Weights of a small GPT-style language model, trained from scratch on English Wikipedia: width 320, 14M parameters.
Each number is 500 + 25 x the weight over its row's rms, rounded and kept within 0 to 999. Layers, rows and columns count from 0. Numbers have three digits each. The size before them is the row's rms in percent of the matrix's.

# q: layer 2 attention query, 320x320, rms 0.0469, rows 167-186, columns 0-159
# k: layer 2 attention key, 320x320, rms 0.0416, rows 167-186, columns 0-159
q167 061:504484475504490492465498501451528501517467533518517500517453490521505545504501483496541495502516506512496464525530519483479519485509498506520474487484542487513514500475446502532571518482496505484456491490525529556505515486456515511512496493533522508530489465501503486523515485516507454460467504480470528525481443499528500493484530585479520491509474512525486519489495471520509488507523483491531478513489510481480482498493541472528494545497489520475520441505490515531527511500526523
k167 083:510495465494452511502493496533490502489488488483496527482484534591470499520513475507518485500520481548465496474494483504506508549498491482512508498518530466453523480496493464495505575456444479510499499498466507500456481515499524521512540463521487458500493501486508496490537503490478495494480502503503506497455495495514436537482515491511492515466512472514557488511472497503490471522478517489480462470505514487496523462485489497501489502498502492508498409471527511517465523526531497
q168 059:500491499516516525523492469496552488518485468476503491498486535486527470513503544491509500494506511487505532464495490517492497468485464498449543449461476497515460489517552524504496506470496515444490536509484502453494488529478527541485516484480512480516483527465525462513486503535502515491476488516497462489478499514495519534516470480491532518489524569494476461446515485509473495480507456493527495515501495523458506497454521447496510475525478492510470479515536485507480513471498505
k168 069:511467504493473480504477526493506448544550474501489518469525512515512516499511519478500513468504535537475468516497505512504462548519483511521555495486495535472480477505505535480535523476436521509560515478531531480463481497466500494483492506508467439498491543491517525505547525492473478530499526519478497516471488508551456554521485483502478491457486505478533491510523511491516454495520510498488535467477523532526503477474512514474477484529502555495514441471541494536545541498500499
q169 052:463520503436507498530470524513513505501512499517484465516514471517493484478501494503512476524512534479517534515524554501461486478535483474522503491504533489504451479525475453537497483501518510479496595488544515501507537500572469510483499524473511527490464484510467512512503492490511477468500519492507487543489511509510511464470542485473502505479472460506467488525495508463533527508502534482487468544485496524483538493542501493500513505513460482517491541524474446478482474469456510
k169 079:503474500496543503501503479487490520504485531539489464486487474515481531514519493507506509502503493485423498471516491507453503427481485495492466504496528497501525491511499501489507480585597482512490515522514586490489476489499482473505514501511545472502480508499505499502435512510472520459498491464516530512438502510500487477494530517505524507526518488516519555505474506516490528479486519520516507502502488511488526491507461486511514504480504488491513502483504498496497477486528494
q170 066:494515448446482488507477458503561481510484467521534480545449476505520556498497454517459509486509495490528521472521507485475480507481499506517471479565530496499485477479496489549533516505497546525497482491513532546530486510545509491520460494515514493531492477497481485487455474505496487505517520491522497507521485494473512509482518556494528521505495518505466522524486519523526469516492502519524523522458491455502492508512514446522541507475511519523518523528456522485496473482530485
k170 084:512500515509541493473483509512520495482484500509504504478482498534481504508511513517523491505486505512429508481491498498483518500497469500515477489494511508485510476521497497486509556547556475517524533500503584491479467515476508467502494488511488456508490519536490496529483488497497499492501520511510543513442510471478463517514492514474516519512528483517520552502451508498498503517481487502467484506477509516499513492503465476500519530510527479493509472472481530531526516516511490
q171 052:495498460511522509492529468483467490480463567494522529517503520508494542538536470490462498477504484489504427491510521507540533501507524485526437494471512512526506496463461498466501520516475508515485456509487484511469490508493515522485495489524487496497507490496497544505517512492485496463485467508473519522534507496520500468492565534437508541514547467464481477507521548516482478526484531519531522527488525449475473470536503503550512514472503544501492511456486488522488486496555502
k171 057:486525514545483467512497503489485523500501466479510483498542471483499484514511499474489508519506524504491494485527486480429539499455496507482489511507500485533501506495474458573505492473510495476488523489478468518530522494509481536512485515497487535505497500496506438492501480510491454540468493521500548465558467541491587451445494500492553481513493538519501518542511487500477527512508473485504484493488491510483510511483499504528501513477492469515552516478456492512484499518481486
q172 054:517449548533478489490496532503499524478497493525479463509554527524474443468542519513490496504527507504479471514481506524511461465503511518470536523511536466471452516503503493520489507457533491493518545489503514521501485507491520517474497530482511500459545528534526481442523512486471484512515458472504472503478540513519491467532466474525484493509554532477482530534505502508470488487521535527517529447518538504553478503476491504493493499512517488494529468457542537495481517481553453
k172 069:504514504532469471494506493514519521503492466504503556508474474568511526513476523494478494485509505545512488501505513543511498541514514491525537508468513507468482506475515506505512567474395482455523506504504472495504506495503526521519491457527493442484454511483465488486564497477530514523515476534476477494492464487493520495489483530492469496506505488497461477491524507519502508492522507500467471491497508474483488459469481522489488429483508505487468430480465513499479537470476500
q173 054:566490527507482486481500517522465500520515531468522536500492486483493478505484487493548466498484495529509501471499491519529487519484513499482532506488496471470480475521448484472489506512477492492543437495477509454471492507484514498535500483520446476513525511498519535471506477468471517515529528508518496493502526460471488507487486507473510516472510517470550491484505511481470450507559464450518493459511491514532541515489489504501493507514503515495446516485513483549485511532500533
k173 078:503499487509467495511507509496518509496504488474493501518512514445501488504492489486523521501477488490580489495462484456550522514487539508486494512522520503517532517502500493465490446501467480487480488470496382494510502478502444517495484480486500557521485472500459486502536487517485499513508504509524467506551526504481567514502545504531511485482514502480507429498557472499515516491502506497481513523517491505498510511487527482531493504528491491496500514501490507458510506509467504
q174 081:503486497506506493507507521497507528510497501553529488479460497516489514446500450517506492502460459491460536503504488503444502478501502476463501455493486486507471503473503533571551529485503481495472548496523541542534506501493511491470552522520512470516492480486437477512482458504509485455503520508491488480476478491511493514489492554474541532486505486519502537519508520519507504523486468511487520514532495493533499488489503450509526540532465488522489490504482516491442505460558514
k174 097:496501503515470502509483492492510475508491489501488534497500491615509505503499529506507497485506505531477516485508497509494489566502463512491503497509470517434511472502496508487498601463444478493498516530508554535464474518470530476511498480489490456489503556497515513485513518503506501511502519511494524505432466505505441538529509504499479492501487487505526499483484505512501472485504488489487476476503533488507510469497500502489497468512489507484509429515510501507497516507517503
q175 063:513466444529470478464456495516482467506470491510464533517481493540479516512506526502489476505493469508525504494478498515443517520519481510517512489539523455500478472459517492545487533473508489530464514481484531526489488524491520525498472456474497503549508506518521526458487471518473496508440516495505516509498466487504540533455501464492536506501529499475479488485507491533505518512484505492505469480490516459526527491529516473519509543517464529490493463509486490547476540520513495
k175 082:524488463479423494519484517506518516513504487496512512497507518504503487530527499511510511492498484530532490523474501518513501593495498514501511506509506491485516507516513532493502538428369496496499465494494421505461498487473506522498513485516512513483467523518489494492539508493534511501503500494516488499526487504517468523490520489512449502482519531471508478508552520506507501512493502512510478471491506495498500475500483507516456502504493517522487434493518525513488504498528498
q176 068:518519537498502499562535538513473492483526506504506476522525510465418456475481508501486466522482500477538538501532500474500496514482510520492547486476510495535491548511534475481477454505509443436510524515517493491535527489492476511501536488484511526484489547466497497497491521485513494504532493479524483474522529520524540513534459466536484479513490536498503502484481512510498538450492470547512490509508484548488480521512493475504501490525492508515498530501520482521497516459471490
k176 083:488505502510562517506504498484478495498524501511499514515478497464501500506517517524507492510497512467448509531510495488469510397481466496503488491495501524541505505503511466502506461560633515495513512487490605486521521487514485468484526496483531508502532479492476498496456481522489468479503488510490507501505517498497520468522502474500523513504511495533498532516470492500498511499486502498497521524527474510503506510500503463513550509519526513498531563500503496520503505501494513
q177 057:536490564489522509542506548492470481534510477463467526491561502484472462495504530483510509508475516506496488446473474516495537510523478547530512541500529474486482530548504516488465529497497520482522469486488474495445472514460470523543492503517486510522540464476512473505509478481524528520463490497486499520508470460490491503492522463541483475479528531468481473452496498506504482506531511468480448491497504516481480501456522497485463460468475512513499493505542526508497532512485526
k177 080:479479489514496514503531537489485488471512504503513489533471525466512484507489505496514496508486494494590492535480479469518506506482553517524512498487501486526505513487520507478516449524463522505515495481494416519510518474515499518506467493489480520532492478487533476502495494496474501522517494507511459484566505531513552510504508506500467502504482528482510471501545494504527485501499515496516513510513489487495512506499538489481497477525510498491487538501507495488494497494473517
q178 068:497512459494503509470511484483532468496488531541522510548489490514535534531477458523479507517492520475518491472511543480494498515481519478507448520530515518542524508479451480497525529508519473536544497499516496499476473537507523512512522494506492496521500476497465524486463476484503482466522507493473540528525493485490506467461523516480520498500475510508473517518515507498554509522506506483538530530463503475459521487496569482523527504448482518495514523556467495516516439520513516
k178 087:495503513490563514524501458515497506468501524508500491482509484519510498466498520513504463523513528490422497497505506489487492433504460519493486508519497518506517505512499470480505549541591501491512533500504619503510474515506497460501520524473508484512510513503511488489452491489462495481473500489506559493438495494510496518499517490503548520511496509524492551490450490500499497483500497505512506516519489508503515496505489466508553508510516509492500524514501516518484499514504529
q179 050:541531498519546525488492469521484501538520490485499488520485558480542522491496473498535535496510534502525482513484504538546506515527537535552469515480496534483540485515477485545542477502515512526522433524461479485497560509509488499531496495470522517462496532511503561501487559486467487484497480526488539520465525519494491464443526504491475490494492510494456538504488472481540460496488534509557506507445505484444479469481503512522466485480516486487494480512450509496506492529477516
k179 076:528505524493523526509503489485478492479474520502488477517450504442474499493489499510481496521493473462508504475491505455483530436492535493501484511502501476551502512517472482474488414559580488492486491516507520472520533510515447500512476500532494501517491479483483500502484473508491524482505525517522513516555513479527511481469482506502546529519487496502513491533512512473505497490516497488488476543502486522521511528519506478522524522477484525517502589473504497495504451504493529
q180 050:457480512455496551485510474504493461496494498548504500515473503513506495504487476495518480493518554485486478540488497515510528482510485507444485565506481492517549526492506525484531538489505512515513518500503519483499473503512488503491504552507499511498496468537519520487466500494504458478490462546478531506459490514549487438455475503519481531538558467491489519493454498483514469475504500505583515503470511488477498484513497483498534489483492438546529487571483521443484490532523489
k180 065:504530499483504485489495477502484536517504468482510522490502482552537510525517522492510485496539494514453530514528516495489494475479458500500526486484476523513487470498498492526502515494526479446512512487496564540506477509512529502491451488479512456524511516513485558486524479464505499482480465472499536511489490471510505457522516492473529506508488477509507546501504497481486519505498491473488455499513550516486478488515502532521528535535505545497489487479498484543505519493485509
q181 050:499556481490503500474548498540492517467475518518480502510487502499478520485506517452525508477479509497522493494519526471506476511526499479496503480523496478518453489525428494481477517486492532541479460515521494492513451497500543509498464535482474520544465441525478481493513509508481521494480509506496496538516502495507503512495484523481496489498492482486522522527503458488488482505491526483519495535477492481506534489488535502458499505466515480447483519568492509521521520496522475
k181 061:480545461456500551506532498483519571495501537517503512518464478505459528507508471519475521523498496470465511534521519514513511428474509492526454478484510473538534482488493467545497482534542520502464480499511557488531486493526492488521503527477521518489491515515488485490436488475511496444506486459527551513471485534457477475466534497520532489517491483512470477495508511495491502517465482464538486499496507525502504532492524530506520535524552540527503551508499537511502493495509494
q182 076:507491474521495504521513495474501508507482458523513455501481496536471519475520481524503502506514468511471550489518516502442505472521473463475497475481530513531488497479502492546569521503529458486469551517506547492512499497464550473520523479470488471531483529508485444519470512522479486487489515513497473495465486483512498494506488525466519516509509520554481535498491506513469530486458492509533488518538512489502513524512490477561548545556484515489514469488502540496458496482497496
k182 094:512506479497461503492445490504503490509484486512480500483527482604509496520506481508501517493524509563456477476497499501499495554521486515519502499505503508431489472487472500483517594459426513485483519510510537514482460505471527496476495488493476440506492531488489517493536498503483519496495512492486499506446499508488447521481518492499473510487503485507507489517478499507493487504500511486496495451470518498520490466496485507512500490492490489492519412503517521486493503513520526
q183 086:495505493508531510508493495520509510507492523539530459531453479515488505483484459517480505494526485499467517480532521484482507462488472475494472484528508519531501476490476476526515515562557487514489516519509556496527481517539494448509539510483513503518494458485512503513463477518501463464483484495490523514486507502491498481499543527486538506519497481516491534526463501467484516495463498513535535559518486498494509531511492440522579511499497518460499531505490489502475480494504500
k183 102:499484472513488516495457468517505505519468484500503511480502493593517525523481461500504509502507489542444510522504504519474498524493464490465489506521509488446491454495499509521507610470466506515505523511520577515473449513513547476481513509501487440486493510510493489512521510500506503500489506504491515493433475493518457506490493523491503505516501493514500525499476483521510479509483502475493494456492526504518504484502508493523504495496506500516489414515486515470493508506519505
q184 059:488469533525515485507492516486499511518434479489485488462510515524496514522505498529510482487504472507458517500490474501438503496513511508440527482470504541506511472526519493507511511477486470472478531552519530479487493512485501484481550479479498467505510523526507508522520532489444482511496496491526481452472477480529494507521505483523529548499534469550538523493465492523452497481472514496527499486521502524522514534543513506499521546548498492479480480523507553517481497445521462
k184 086:499499486503439485517495502511522482485520485510486514498505497557497499509487484490502489465528503541554485503481509512531481597510513508500550505510505473446496472498505525491502549423409509485490492503491443532497461491460534512496515475478466480505503525498520510510533495510502496505498498505489500494492475491489476540487480485491454507465493497481499440527545499522522475510516513503500486470488528497513490477480503515505463493513497484521488420477500508488485527485473491
q185 051:501528497468485505478503510563520504511493557520510500466479487463493452515502463481482482531475505484522519508535492480479508512455512536472466497496482524517504555493526495438488486525469498466477476526537484496508528509484509468480512527508496495491477468520494505506489489493534488473553499484532531485523523544515528496489525510478487515498459476526494548508498486485522516474561477503530493490489485526502501485482526454458498535471478475513510539525493476486503443453499531
k185 070:529504526501539508521498486487515507498502502523538503510499498550510532494515509503496482503521486539458488526534516542478486448477481488470504512516517505502501474488502483512495530527585475490458527496509592506540481501477496476513532518501559487495507508507488483486464488488472481494526485507502517497449498516499472503497481499480526507527502511532497548488458487475476523489522507453516478513502512478500533499512485482463541528488511525513511497513522450468503527520524495
q186 051:480541468445542488511503443480511475520524538502548524540501530491497484567487515467495480513506458489545457547501520449477501437495483479501509522529509500511530460510480485506490536490503489522418500485531495531517478527501489525531527503473471501503496474519479474517490515538507527488478449490500505492498507513475478496490480512497517525498536484541500498544525496497504524520503511486539524513531507521501485526540483486536540491448512507477519488512511509499532484517503528
k186 056:485502431493483533515488520532517481496528521509499499460509474505524563522504475527530515482516491496456504508503508508498486467499543466464468510545527518525474529505510501487529534490476505532471510444476505572461519440487522498481520533490524458480457462514498464492521489538519493473452520494484507540508501528505489496469511505551504506526508508498497492517504528505561522533505521482500496451494500497495481509495532547534509474462478506507521499485504509487461488522545516